Weights of a small transformer language model: 12.2M parameters, biases.
Each number is 500 + 40 x the weight over its row's rms, rounded and kept within 0 to 999. Layers, rows and columns count from 0. Numbers have three digits each. The size before them is the row's rms in percent of the matrix's.

# v: layer 5 attention value, 256x256, rms 0.0419, rows 163-191, columns 128-255
# o: layer 5 attention output (transposed), 256x256, rms 0.0892, rows 163-191, columns 128-255
# q: layer 5 attention query, 256x256, rms 0.0509, rows 192-215, columns 128-255
# k: layer 5 attention key, 256x256, rms 0.0493, rows 192-214, columns 128-255
v163 101:446486466469489513464532482477491465511520501528466530458413473502470577453521427427546482519445513494489526486477488463515516492525472528483454536497462479492510517505562487528490564528468551588502474512474506546472524532559559504522515529482493477440545497476447523474505432546517495501438515525535506445511347492422520483463478529468460529492479507571523454495510484497564538523429
o163 097:523544479536446437539465482487481559502499498455476486508590483500551482497472509541419555515576507458474440545452493467512518526575468528556528533528527551432488514447438532482598421470502445465481478566482482495509484525554512478492466541479538567548483540513557446509444519465503497513495473485560446502529538496517494538491510488438537495524483490496554508464402528541502486497528
v164 100:542473537422520541455528533531508491511520525501497413541496424521506554498526513466454481483510564482449470472491483435552540530573448556483497520541507528569485469437481535454513451476471520415625522567444395479539535538518529507503507537504520492518421537449441477533549508562520460483446538437456428522593493475510503499449517486508522513485544472493547395477515555513516577442460
o164 100:464551509445417474501531524508426474501427511559482514535507535576481535475515522472521510486468457479564528524451610525459487514467496498480497515464504498520475574547472435516452506517519507514500494483460591479418540476476525436465508507427494468504473514572531507432443459474582506436535491517493496452394607515480472469554465508468519500509418495512555581551568488518461511502475
v165 097:550496466531471602470525488566545504470538474534452451503462527464520500541543506491457454461495449485505570526509520543541532581425569492428481539479412507398497528499508430515492542530538498479514498476514560528513525531497470538528476516486572594502534548551508525456505524484546618450522533480501486493520518555607542460521493506494540467503491493523479471558469465493599478539496
o165 098:488464561501488421532474534417455525519536533527532571487541548511423486506487486469519559527469584536598455477477470558468517576527549484535554477400541514464498481499510548497491506516497452485521465532498468495471429470527537539516550544493451470577525486474527449440519491480462518525484504470513534470414504573406508469480475573447487498466443495514504484437468541470459464448456
v166 092:547563446504541493468432508407473530473460466551553497487528481518437525543489558569490526475510442461510511525573522548532505481455457545486518452483491470552497550503582538482498394475457444542494463515464535535499460466538452529537472515505441549456506514469469555510424496525544572516585482510518460457518484459439427554528521543515485508529437476454442575466502522571474497512451
o166 090:486446476431456473500519538597517447517554470495481516530550533585532439480462484441482478567544562454484480527475544523462457508475475483548473487481450554521509469525524506597556532491534466504556530449499419511549486458529480480488520528513476533473436478475419410513500487481449422529416503494463489508507471529578557448503520499459504492527566491539496480503554495526460458488480
v167 110:518452472543478523457517511539502472448504509547541477558437521421506538459507500541469514433442593464516426492480474537444513487485562556520551489522496464512517432468443455546513443542543541548493492504485539517488504444489468512483486575467535503504546545466544441424473528519572490444481500512522531474491478436507477427551560522464441526515452447518532566513540541505440471504504
o167 102:476518565477538457489485477502521523586470496488489522492518467558482537508554528456459523551564461517488543485493517525518475527586429472530467548507529547507509492490516483487514514544431476459524503524549452475551492509493511480520462448542470479474438523502454570532525538482450493537531472526410465471430522514438525525507495536531483427485498497482407479490503479501549476487513
v168 100:460551490468466470446520462479535483498486503574556502517523549473569486490477547522413549536492502463530514540498523435437527476488477481573476456498594485489492490486543496535554486530493568492457486532496437514485527477518477518453467577612501513463492491449516464520441528481564487427475537491486515530574488404513467518515472480413569531506568544512498440515492516533513470443438
o168 100:510513539531526513510480495476487527510488467518445451552460459489445535507501490502573568524532548538470520479514435517529504476474499573478540514519459494484509541513483577480475504507500466514501523416468518546496398473473574489475521455432508532458475449507510521504597494540479514468521547546588510469537478618536447527493520541588473444472450405527481541568529422462447504556562
v169 099:512556497512519501547570510484536525565556490565512600563497508467540500433545487524468447542500504505495440569465540487556480554488528533581465509543455470544494493465575420478559504558522484536542534459456527539468471530462578436527506475544581530489482518509488533492575510534432472527490534448458469524504487482491524429487533499536472538546494537482528511432483490526473497574536
o169 103:562463448487447467526435523509513491458457422491505479456494492577476522545461456458543537547558522550431496486522492551493495426511497539485515460443562460477533554478470503448464503502509474516515477493510477471480441497561414550460527429472512416531489519547518445474472485420507461541521531486545500418537571535548440535529431432491468572487574513529507495529494557510541547502512
v170 099:493527485473532485552540588488509510543542467446515515438510547524504426525449470524555402527543502497483578521495558492440418517449508539474470512477489514481537529528546555529477485473448547538452449537515501495479532449503489524496471528430458584489424439511510514475500476528531544462529443453468433511514538525463480531496550442497478481545475499497542507445467547507493497507581
o170 104:495485447480439511467457479528572484449430476566481529537525523517508496493493481536525546437476476468529471504466471490504557542464493436426535536525459534444435467464508512476479581484519479436551426451534453513517482503506488499503478522526552540465583532438464500519559488427536447587461474474522506391456495468565504507453464532521542528486564545469488507493532555481488509496497
v171 097:492506480468529481557514587498475519501499499476523392467543500529528530488513550481517439491424496553515505505531516562495495484451449542501548551525441514571511484436478555486490456525577479466494476564476488452471536550488479533489534534509473451535413517554529437461466453529598494426479559473485532526513463533547475489515519495504418559518574457536472509514479410510475464438533
o171 101:430445589513478529486474518483496443543414456432467570531541485497490509501475470485526508525532519446513520541512482415538518530505490506511462416470499578529475563488478493509477513474462568541493458426535516541523484467500526416549509468529493446497555406505505502467462536460494495522528529510515498471480471480475462510489501477500545474491472576410530566431499541488519454480435
v172 105:473440569543485458558494563511433541422496546458379496511490501538483527483476486498527464523552507525503489484449477451517447527490476557457472445507516499585523495470548467517530524455516493435493467500521454473442471523514450516481464494500464488462492509475492470473482482493597478489570497489502555535420494526476563433512472527464456506509546574537482418508464437528538431530495
o172 101:504537490496566495462537432489516480512526434406518515545452530470486474531492499528487538493493499403519510489528469546474549529527544472551493511465477512453446543437498486495472514572476547583534524445550510465557547511479510509458456596532581518462520528505494581487492469450413490548494538486545463482570544444515455518536542488493494531416468438476553503552525548468470526446519
v173 100:489535497522520478535604507478493430523542516487484441494455543539453486511478533510435529475489503518567509485470450426440502590492517529483492476602510471474499494434509560508503488532468416514472541432474438480564484518543520469448518489486530567626467499464576460528523477441453470573527535572485496469522490608503458493513478488561494572469471480471480494515578425472536475605528
o173 095:531528422519473554519496438473554585543521456496566588475544491520584478506471474423554486538451484431434503507459550549543467529415478479479479454495495530504493513516518461476518524468564527476477515520534550545544521490500481519523475482443486495483548469566533505436501501544555489452486506488518520568474487468436546494531466538507574479517509524513471502554488497522514561373463
v174 094:491552504452473553439494472462468411561554466494510479549479483546503542519562567454495502563424477493532481424494493470426547543532554508481498511507469532536560495469488463531502535493524427540498480494497492499562458508446468499531556507546436542498466552425524508520452415482441561419424527525564521550500451525462506554531489462460543545544509534553531499435519457479502512487511
o174 090:545535560486530476495510579431540592519445584513582533496519469518491483467495441513458546472543476558493541522409533501495499486499477476480495488522522466527503443474509452473520468477434467491462441449523479469456562573480491548433508420466597497482538387532444536522527584513440538567594464504483538449470517447486498488452465488518476428496517476500473489482536511474484531514511
v175 104:477475503457477546534465510548459513546503663499547397517535471473475498446546462535475505437505497515466541552474529540400504453458486469508530437462445410524466529489525499475491535438420546557495440492485485551504513556541556518548453531474473542463507451551548510465462526494521525515486468545490456536555455457497449507467520433499494458483510443503458478545445526481516533583530
o175 103:531523474540488469511521491568542481402579429556510594528466529511461450555445542517482522590542489488413476457486507479557451539519517454459523578501530514460523455463505525505470500461617494518468505496403495442471525382575523508458511457498550507496467541465452493509535436516503490504463600540528546408466488533484497450416428553503485513507442624536513485510445531542477451484518
v176 103:464582493565481536554554508469500557527580456531453549440583457450560475526483466436573511537512550515476508520553498519575499477531478514540570503564458485509518547463546473525458465489522490389518426494510475451475539453546515462535575595535474517496539494456522547456449561523482545507558493501488532498501488460536547564524461525440440524479518482507500564568437521481529532594443
o176 102:574435560448462436454554504531511425519471445506514517558508482520459522489508518515474538459462481436485446470490452505533498557524563491451492461443478542534425483490491520460572540462469433583554510430519527479497461481487520482477485462499549461486468501606474469485505486456483515518502447486507466474536506531502464471490449461543546541556487458487543465471561530547519472507495
v177 104:524524461498552476455533547559508501472419534531501498471432565504537499524491478499484492435514481568545528481458604497426490483569502497508609514528464433569496500566511476477460541450495553524547481557505505465477519495570547502469478494450456601587468548499512485523500467493481559497478469511561402495511492430476468438461473487471441496436608505532520486486503505496545507510457
o177 103:514484444494409471476513508467526458504540487513431472518590464474544508469488526541548570586559417528478503576516487462513563506460477484484470469481497470423463520555423515512475478505497434489534496478523561515499555456463485494521457509460544471479544458502514500490497532470496459477504507516504481566438497572504460466473588482423499521494407497469475437508509474483477491527482
v178 098:554479537465493496456516461494486508500484498508518563528493525489557455535533578539550528487464527483458485451456503510460544491444503482584497463494481553487501522517592453518479462485507473450515564547509482563532507475462522515481522522530566459517504527544505530499466489561481539482480589523522554535506472535534568508480445518524516566454514450482408449469460524502515481553574
o178 094:456471495491490532498510587461434463454534487494528453485461531426524549482448464560443480518552505529559544525428544545485500488449561502528492591476443558491436537510442478528575568535524576550531484543483571450517425495559450482474474513489463549574497514466435466490537471489502463465524463517533481454513534509414480510441522460533489518480504550490491617510554579534476548456497
v179 102:488558448527507590478565523483534488483563550457433418447540497454497414472477484390514539487564543606431466462523518540497475532481485464497528587563465519505479562463529495521485589486505488524533484449493502550540454541556530485426539529499524505492486519488565551495544497508449508506538512492533457480516542471535483476458532510490478429489397545539421454495513542542458518503528
o179 097:455444462485449424465418539529445546530517447488567496576535561542447507516512534450484517469476452425500507550450534528398454521546501499429501480465578549439524469455515487458449504539537498463457532524500522493438535489476509483512449478426520520522515453474446522475447518508520517477455470491467558488548437568460509575522441510584522477491468436481539575488552474422492501494501
v180 101:454485519483482409462487552517443579480484458509496471532539433478490557491468419500498476473414482490511441481514470536416482574494560536492489587445535500465502521527480520462479440469501576455503471481496519460481537553482524495500520462463578486510541582515470501510450429532499508452520506485457476516571540504565523566469516527569464499543519491601516455453526472528496431495506
o180 095:500392510435493529528528487509541426514469522599467534488398528570540434543532557488508559526541490512508569481499530495558460491503561521479523441487479448478530473513541510443539549480483530490537505547535482585440506470564476516560510511458412511493451484482526482445526516491503486521526479466536530522451518413491467470562487460491503495476515487446536580557463515500473441486609
v181 097:534456515505515489497507467634496486490545535495526446521525534419556436503477460485552445463545500479487568462483570512496454510435546507487548508464506501498502471499556509459471448447471503471541536505530524476500453463503487482461402535523534582511451487536525435467483505540523434571552447515599489491563500529454462533541448477513449543563490475457573513520508504539504551542525
o181 097:479496508508476497490553521462526460489518502500481504503543475560491475498523575490532545533473525545519432543481477595547566488505455464490476531543551454500567511424467548556564488502561534527467470464513498506432504528578445446521533581450429424550588613485473481580539487466459506513523559515455481496473455503491538436500446523489551467483475438476451489448519471451525493422574
v182 097:569411515493537549460530525459477556473478538449457444461523413511508455545485494523504526586585553520549447559489489546436487426493524455508575473409478432447460470524519487491503547528499541482493479414465513455503442538504550511522449460493480514534514547519539458527470457491466513456567463516481524453454472443500499511519486523457460485528483494425568474470573488536519415556509
o182 097:463449349528534511532564466482543417526434529494518515505535485449469510481447483525547477456535479432490471468509456493452520501528522537474482556445459485484527514499522566458500459451508445514509503530497503532424580431525524533514476524491541382489527429448579575498496474555506477496445515485478477572556511587456505506502514517522525498454563510551449523497511510471481564464496
v183 096:435538498533467549529481517504511484571429499501561488415492545485510500535508472496521499536421537435427459491507435553475558586536549461481456469517512428553520516516474543535492528450447460481574456475505471512549445522511442559462506520461552479520482483565432484574521444463551558490453458455507427484519532517443469520495514488540558466539527516465442459539502516439473514452484
o183 097:511458462463505517526386555533523542431492475497492556535502447480495475494458510452549488578483435475527532490505508492526542449465456436537458446511501497491462378505519512502477500574557505508486460441470485443423509520509452468514554493539473391499525475427568528463477525517485432496558562489487494473430484512540522465498485472508399475490451423600501477455483436543514515587478
v184 100:478584543563397530478504470529497470528515535518515535501496494542518487447509488499548575504554458451529465580525541543390613505561473512513458461491486498470514553569588485509508485551547466551506518509487493457533525524467572547486531502522526503459431499448523475462588488504504544516493540517501534508531506525471571566511511472488486406472484536505609465473454461507467473534536
o184 100:456446499433503504528517482569492485464524538436435463527522459527464468525511543478474556546499562504468517468481519493529482430453540503464557552532529489542518505514469501494509492546468476487484464503477575571482478470480500527521469469466533522549513454481589484478453457515527486454568550481535546489449483518476487403492499517501426540520485424493491567515519480499463522384449
v185 109:549554401463591475456526486524445495536494487535487501409514478530427526546510526420432508535534538485536562439507495427523523515451502556512485526444532512534437545486483531560529444446442524533519541445545501511541581525435499487535490489560535458530518519426514588483416504544444506590416479563461459501462498494478513536536532486489527595502564429532509564552453465485491482503488
o185 103:515501550552423493457531527515538518531480493493543466555520463463524497438532560499501581433413465592523488503481490534512505467526520441539510419538484547457543458512451531512508467455504548557505479488546469536517431460509440517459472475479427526492479497557542554472544508480516512561576502443497552558511440506540404407520501500482482484571554523565466524447505501511534447497493
v186 095:493452491468476497532492468476458521461477536581497464528414521501506592534533460475501513480518521459494534546511482518394506471478533553440531587484479447506459446603409524545482483465526531541432548453526460446530458415516457461482424528514533532439578471538527428516535576607551487464395469483513509524532446485447490493512537506485517466454462542439485511551565530504561420600540
o186 093:474517521493501475504518490525561446466522442440513504525543495461528450459537499475509495532526514548552497439519407500494453485581504447530478445585575482499494481501593464519536557575538523479501500542498467554471446560590465442472569430490475444539521471506504565526464559523493477522507478502516426430521489505502497457492469454482534502543497525545511515548512501487467546490506
v187 102:485559518535548490501513492455524531445551449458414474524446452500446473572525467530528460458537401524509513456423441545520553463464531565499430460494493447564529506468514519426416516486509509466458442544441572441554479498503526547547509485539458459554501467541513413495513512490570527544515511495530492509535512555477565456553489522520460499512499473513536528559475530472562562457492
o187 106:528488532535468522530448550484509473490527534506571521485497544475532458461550459503513508532437536427482435491561512460506519529478485488542489507471543536461558576512476541455503462551486522533482546431544463502498491528481510545551466496417490539503506532469460483506485444497426465437415459521493500557428477511488496502520572464539520530510557558497452419474522574508525492568469
v188 103:481479495482515498540472482585480496559501517490470530580512494448439539568514522450547498519564485467499497419440447534471501489550461506545454419599455459525495511540541529538584517563483469574517490520463522493521527483487470455509508571495498560512433462499470446512454450478479554492390459494538468549532500580520454486520463436473485534465527541573480515500404518461465485460519
o188 100:486508538493569500503489489478567570513495481414515488443451424589575427449534502549507467473473406482480525559477578454531456452461472447513498507509552457473487531558468537494450455529476542483465430468512430559536472494479472564469494443547472501506496571461480559450539453525465502504468552428496518417520423489474459490561566461481465500523530479524542482417535467506524508508482
v189 101:535530513514495536484497409515387536444508513439515482498559491431502450472494557492469475463482476425579521492464527505574413482516518516496475560491534493489458461442463524528492474502509554518550485486496498516498463502541498536495475548560444517532452546523546484503513496518498421546531494449377451572521552513487466532598497551507510440539475527501481498492575508573506418557535
o189 099:513494509519506502503559562537533422560464551526496491507462494639488538510449459483541506458547482598452494482541491504398580453475535484492537528491516538485527545531553431574432484493542514513468526537488558526547464511490450457472514447439537494474555490489396531526520504476521545543505525507533488473507444488497545499468545481470541541487515401488503537547477452514474557426435
v190 099:570425404443538439481548547531531527463540509507519464513452503480529489477484546516455470453465454512487447452474508404489549517490485499518530502511477523502442471573523394484490525527498504502518489446428593593455546497483520513460542455508500492479503542441562438564499482488539532526473501481495555517527518490463473431491469469476477557463425524462546531518514505555514609518485
o190 103:490485556536451569546459492466527507442526485481450436466564505585457490598473435516475520492500435478488559592519466566481482448506483493440501544514487531478568570559479439474538487505555408532481567460550438437530452482459496535492427499485518466487412511532509628489516498509491519488537506524527441496470497514492560509514542523480490434581580549510521574459528459499530523502471
v191 100:493610514500544545476460532508520567528464515453431453503524568429439572553485514536524519523484553464499497469531556474440520542485483500509525497496539441569578460546479455492487522413496479444504483539510501492548501525503497503466485476512531473423525507475531451477449508560477515457502471533514480454525471524504452560433487492455540565480504418502559511488548549509529448535537
o191 095:553498513515455462489524469487495469496477482574548492525444473529523433410491524489506497510510461438498593462534444527547494500518517482437498473509579527463495509543410551464539512521494495577457545507452550454531526473504527427498549508509478509469542482529486552517543521482532519577525418469511525531512520519444580516586552548540520491496527568507546510480539466398478520422488
q192 110:435527530469525532476543556479470527533483474475560531579526510460456576429502523561520497501495467527519488468459523529499505493481512525513509459455589369470558596534537514484534522506558485449554504493571524460479531518540503490472452451539521502395499563517495550485473485592456515524451528453471513556500526517505488468466467553448474457457522522556505532474464552506478529464503
k192 102:524566440485467483531554495521517538524459528521491491512542500550547440515442556492498478527530523494480478443551461508442563481491479435510471448520505559504435551591503442516482414502408503565526446473502474513455484511484552440539495547549381534489583549481436506512561475495453457498462523506518510450469506522535511539490581435463544510411457498547462478524508466453564497623440
q193 111:499426444446562476466530480481510496495508508495546437482429404500536517431506492499438487484467448541523483540495475472453510560545467565575525414440509511477512494488563554435532563464413449485461455521499505460503498483515540542463440507508581456457440482559559525481495585509547467491521488471474445485562521528456532522528503432505415449503527547486473504495548473498522489538509
k193 105:427522515558522516546429519473541510438470503521478482509485479575506437546477464481559471452458567473476449534481533414478497521526423524498473428491508565514553514521533512562460478535499466538559570491495520553557475559490520484551413466465488522523488536551429479492527541511468543571453521430490478499518493507531445494559602469516466541435462443519510495542488474488446513435518
q194 105:499483472519470516503507526583486471499433551510492517489492457453515512461477496465505509428531492495460543509549499514462519521513489519548492553517542579436470529536439533579495441548465503457527514464570473526504563515489504555539522505469580538474408556494504483496526467503526540557512484457524425506469460473532481577477518560495527525509564543465450499473527426483541525412464
k194 099:524505502474548578476501396497523505532519481384491455507476477529580433466566488477482443514537499485450498465548537481415572512600474494479561476457456469521557472504495487476479531555549457494520399429429494547544529521475521512506490510518570521557514521489541558455454538509509524509519427524465483526565497459490560536501462521479502453541552517457514523469491532569464430450544
q195 110:524545577540576492468518447557525494529517501465485513545445529567519474532465514467490493510492450464429538488506504498454449507468479479456501487543421509508471536454490509533467512526534545543443538501419489574507497517549475480457460576544526520511502620471453501499480491518479561503484448510448564527461520565548550491504485528618559466525464476494535529445546488498533490456481
k195 104:556566486567496497560486429466465569500536416460579510450506495418422510457411469534492461526482576593541492569542488468431429500479506513482526504483511505492494494462532463469580455521527498432519528469498492482582473415542442502505543512490493498448527461472509473452492499568564457535460454485567499487488547538524524457437484527472534521548473515531451511514489544526497507510459
q196 107:512552486459444436527531493467510528419529535497539511495471528458435528451527551524511536556488497543503549513551530480559497555494512456449455523457437556520549506433544569427507498447542544553476437499476450454472536459502520533481509489514534481525529436515544460567479492496465477459525512552523474472505507537513534531514479468582473493495554574534490520475410516436531443533588
k196 101:431509482545531491494491490481469562561501517451467493430517416441431508473524467452520512447498470557467524502533487488464554499516497472432492502507530458482569490497446461561496474484517507514536528502501548487429520538553531473520485438527511420526507540445467488492528521435445518478486548510431481553487481502531472528480463553452414577518494497526470452563563491534384546500440
q197 098:551464495572472454461522550497532529505531512509483505471551451560505543486531485460459450540490472488559503544528551592487573467475528483478479458508524525532551466525433475498527527487532511472512451512442469507587535433509494540616445547488373531552458534490456502498558491446444543478540601527532510517515563463523489470481533510439504461537497557513415490501462489466460509467543
k197 099:486503503516444533541557518561481482493475456551483489557470447485458442560451516541547477526517471478514448515485441509478485409537417536563508532495546501459480528465499459485504503426454493534484545498461545540455492472461523452510547592588492462569505526422501501530487504504546591480474454505520437483498501457515515525541477503560472450517436501460489466490570525573447507570488
q198 106:477540495483524451453544512471482452451562522468535487565505406456478513524541577494481458523473584543478502480480477547534503534427549569479465440510482565476421505450503498477461475538525513497490532563470391529486537415482466465454427527528480458427536483510511552484505509408577465498476462493423487519618500547513479523512458552497456414516541530511525500494566504425509497503470
k198 099:516504431583521524536431430522557525536453462512444523526479556507555480523497497505456487455485449546538465509483528478441551460472515485489524521483478510478521472553490481542465506498490406505531542486432551474529452520549532495552480431581497456559466535473501584438531494498480442457528554483517526518483517500470494511526424520554525488556467470511471533614499502473515487486518
q199 105:577478577451516423560491494494476451411516497439524493497505522499473492550465449418432468443458501463491528491489509563524446450492507538538480507462490512512541472485523494528530563527456490441517517504482457481483444471528540452524496486495430513509527495477500478526451488490493593492478537507507531500508574479521458552487549474426540547527515538492509471481449499475522526508472
k199 102:532494523520409542454490513504589440479479405551517468535570478474479529540544555538486523519512538452529490547469477435579537515499489461455599469440514524529452471537450496451538491430527540517433562511389487551520492519478485556504511488524562526477595524506478466486482507524528558506464483435509537543526541435502454515513515517465548505578523548531452558544500467467487417477514
q200 109:528546442424506469489503485476537539421451430507491481484520521471481501520501604467500554448449502544589495541543495502474515548504503523541511520432439463524433551449571484475535480555482391515464459529415432491488511467489546474482491484536500555539481494536487496500514494481500477473591491495519512464567535506519463405462499481533498395485558532539547542537489605489547455516464
k200 112:554530532516522518556508518542490541505495501493452612542525498514503551443555464479539477445536511492489475557522568524430554526504532510486529483453461533448506479526440438584466549508545439496477482508428519514500481438454466486513428541520516499496483521502508496439492475450572536539524573432482478549479478538465488461425511532519490457557488454560523507525522527563519557546468
q201 106:447495468599513419503490532526559469503526524468491438528503516453482474550473519512505524509486517464468459523510514486518432469524483510484525570582494530477524485360503521525547541509539511516489488534497485500532505503417513534533517463517508507508518516543544463485377530569549550401506447510522484548524496527438584412518469464507499496529430448512510486562528464493483528581467
k201 096:513490505403513475496532517522447539487530503523511527513521480459493475467543532520458457484467441479442517442480492512537555476477460508504465517481445479514492508467580450445517515485528497457490529458484511488509493478509547541499398498446397489522497523470499520504509428505453583430436564484473499514483496581438466449448399422514555520472511513524544500460531459532554462525525
q202 116:537489447479565487532525440512447505530549544504460515560492502445496495463504562486543468508523531448508480482513442476537480537492496545520544527566475458528551507526507484473536541474463472514505476456504567510547564579444580495447456460443539471477469507562472439532495475476525562488484555542490515557537441513507460515525472425504595501424480472594445501507464407467439564554507
k202 109:480477588537522494538436502521436487536476450520564471503560554487400547500505519454446555507504455499434521458513491470500526434526517506516555492446550521483413479483544476461553478459518470493468515531490529535484517483439540437502454555494547522565538545531514506516537475534499484454523491546513481480533612531423501446514529496542556609575461536495464507496541526506469429459481
q203 103:524519555554509513493582455482484551588452462492526527498533496568532530506463531551443463543501422556543502505564421462499465492516534515528394504422461514570481490494489525528529492484488485539528493469447526510483545451446463559492553540541478580488451476532474550445577504553473462494553456473505528496482425524532488531514520509506464501562487522499530515467515449466444483539479
k203 098:504555498504518479494557430445514461545476547486458563513528485496609468436526466472523561523442549410489453485508512531568491467474531461515478430511545391545456511464476510425481486510600528511475469485505487520478431549523509486572570534508465453413457477506487431463506507500490465508436431481522504553495521490531543460468479566480504539488526514473493538514517464457431554526465
q204 117:486485526544467510546487505524438482493549515506491508488549566491461497476478477512449473512484498541464555413546426502512431479562485468516574515450509461530435443533530432582457513456517538484462559521483488505505496433576488446491517512454502496510530580433502514542518429500511601549448417521517534513424556490517512484539506482513530495432460496435532581523508510534523462467454
k204 106:540536476478490498488575488521472529515510532460527529552477520495487559470456575475485538518563525525436578573531531369522495618477449501574540534465483569572497523455471467470519505536442540505508460518468526520497561559526441489512533515457471478508564500432484500434457528485450482477479416549525510552518442556509554444484516484535525526474540563461541410512490495542429463549544
q205 094:514443458511460577416484448514585490414493526479487550527534496475510526528497518483487470513573448560528556481527522486491525456519524515533578558434505508499490518539471499503484517518499548522449530485500542518544520456511484478442608596492517484469448525533516492481544486473485484491537445453461549469509422462442486441457504517497532489504509449482487510496474490532503456482438
k205 096:516470552472539524477402531418499448478462495548472503543496464527455461458500503455499459527501493479499511489443517444485434570527492552498418552478455492521533539469541554535514493474407492449620480503522560521450470514457539438490483518457484540452485483504477553525498373491570485488492468461531488556500522462488551486438540468479436530561516427520476493494506516543485484483510
q206 102:490492557477532486446521504561520470484458459475501536564526453478530421480512544447524484495478493517539561510443526448561534543505482507528483562497492578519489457513460557474495454482466476529453444564514543536436551497499506514531475525491469607502465445536542492551432511530486597556487494443518553569399484501586445462472497521421542502547485448484486546488468484551488532553481
k206 100:493511445560491504454409512477536543512525558471469489534548501490500478529532485529543495522514469471539479478501496488505532512455565456579527456513489536529508534467531516416588481487553533481445506520465474558446474524477509571544588525437472429531527485498459534508540413479552475513587485536517521516501507454499534495552487547514460495611486502463533545504399572450534486503476
q207 102:499449464523487468507591506458504547559504506524431515448389487545538451492467504531450434497487480452481518479464493491511504477460441487495546510537482527507517517517536487507495493535612486543439525415434487506531470543489460513514491501482471471565550401501448524526490505493454515505489423489497488554431467473573514550538472523484479501474439543482521498512492431577577519528548
k207 102:501551518558485494503489519518525492459422454434519516465558447416484469490554465481432517532469505533424525509460493486494481559467446406522460467505561519467494469505483529425415474487480608478568470537530511503461564529516501492441551467603434520504510501602534509475401491496453552462464533472560479469464490385505554444477529502482526547508472536507475486546479548525488526520514
q208 116:469447562494532481448486489468481507493504512542485543505450552453577507469476512461525469484532542455530418579481527492543438521530476460535460433476499512499493560491491527558479470463520373516500461525533504506558510501420513467475415472491501544486544480465477450507493462553475523553522589495454461468561382590472487491599519483490498527461480512579489527536504518479497478556510
k208 106:507540538511500595505492518546422594530470488449539514583496541493498542569451482444508528435572508502477561484477439501531529590554521536473542488565543598515501490570557535465559470491496524496474501420556513483515476529461553477470476504489468509435450516533439471533511551523538468522488496514477561568437441542498514484508490507482479487480516491548492501578408545477477457522451
q209 111:487455508483493467459536447515463518438532481472576477476592530513487486527429503454526440487469519449548558445509446492487455498515541478482469493498486556494481504469464490513458534461550509465368527474443509520526530452467547549478488516463434488466469538458518512538525498533483545481489465606545494569402574475468593552458466537544469514478536507426576464432507530531493500520469
k209 106:499467496532499429515499487524492509464539555465468488508514450513520489511508553510505540479475525441459498517469489488483502456478519550416542519503509509562527463467540539504560497471361492497467475423501487457510552514558559511490543521402515440455489528498492482486518440518482503422438503506569504462493557585504543545521455465579540409511509517473508555513488485547451462561464
q210 105:562535466464485412523454533488565505509539481549504488529473490481460482529492533510515497494442542534519460495611537598462483487510409513568488538596481451540464514445453491500446570502496562447519519500473444493526555441500504492516496398390473417522532542517596468504540398496511454481500488515514472496469505526506488435556507480545548500561495492524461506445504525456578459507503
k210 100:504501473553413582502518503568468564484438506543508540510507511424495538498542469534496521543512472516407513474493536524468556529539518570440539518553506486455510486427519430434572495425471490559537486483511515520515513439477496533508511471490489471510488510490558486546564471455535566439531530487484533456514456481526469500521413485522554475493442473502585470492526585578508505555506
q211 102:524509517529561480478534463528491568509511534509470509542498506469459423447581505497509506515430542464593475527487482475463550468482498466465466478486498447486426453504504505456487436468497503539518482446489496489473551443530523514475511430534473519479485539485442535468497497538542426538460522561553562530472468506456517511461511447592506436474487480513482511459553525541518484504500
k211 098:538491563419406484503510469529495468466497483520482500497531583498481469438470594484491561453523510504509506537548495532442505465528554514537522501529519524531554508476462528499590582478508450469515487537469534537479459484533534548511466546498464520437554420472564402500472512445553472514512509479522434523561565566507536540508446538463539489528426441567543566448469479531488534546443
q212 099:566547560470511518505480440555563476454495509519527420478525535529422479504557465456553511514509504528478495483440507453495506545541517480475511499464439480421479562499521499448487512526563450481471496451457530491496571515387468543469468469509576479560485492553472429550508485543530550446586506576479501469534439432505444426530540468518491452586476420530445526511540491463514550515500
k212 102:488527463536413417503447502480444579494521556453495508512491469477512520568519532497595514481534467602456494533530543500566492548503528490457476496599487510511448512468430464510578486424508510504409544455479531509470483485490539521495434430504540526520448527519535524450420528519568495460548545452480501506470473529523433518543547552523572566545485492468503500483540497531499531511478
q213 096:429462469471549522484526516466499529457508532529489481548551515483520489510474565453541525490515470448514498456462507550552530491491527542470515494428542544433493561463446554565587431487553487493513516469517473480529521479489533547595388493496506555560495561496477520502513541497507461477500546558536451534479473456504523499517523415559480489513464463519440527434478542473481501515490
k213 100:516452532500476472525496450480393413515470420485532514570488471530496481570481501454510569510474526450541511538538471548496488510512490437444544489543579519532537548606565506440542509465532478513501453486495493530540444523544560505498429529520526437534460491492525480506475452463461442473509546512474501507478525551564501497454531475535524478437516487547521506522523467548474503520513
q214 102:452504428461481484529563482527537449476477486514491505532475468507446508448536499485516562479476505417510485522584504490528519547550507434461497419493498470491564470521527475443483437536498459532629458482528434518546558572487459482486460523524384451540565470512464503469392514525495495514513482487491450454436549540466439456555496462533474534456490550463483519518502530509528511576454
k214 101:469439564454518469523451489465488537478514422524483519480505556425504555437477505540493439447578562538462518467480528495535544514515465454499501467484421553593473522473475492478460465503536516474383563508531493485492516481501531504434397522422517470511510526499500512530498507422434528519502558498526574480502529443483477516534543514544519509544498486482519523504517479484510529454506
q215 124:578458525487550538483501503536462498487489534517510475467475527568523548524536456448447509555524523500448576473474487482485483506514462464513454423477503543492571612549508510467430509489486495479464558467491550505451498448516462505540495529500501554494453503504500507528536464474485473529487578463500525562444521483536517533472549465491459485493428506465579526478493399499505460427537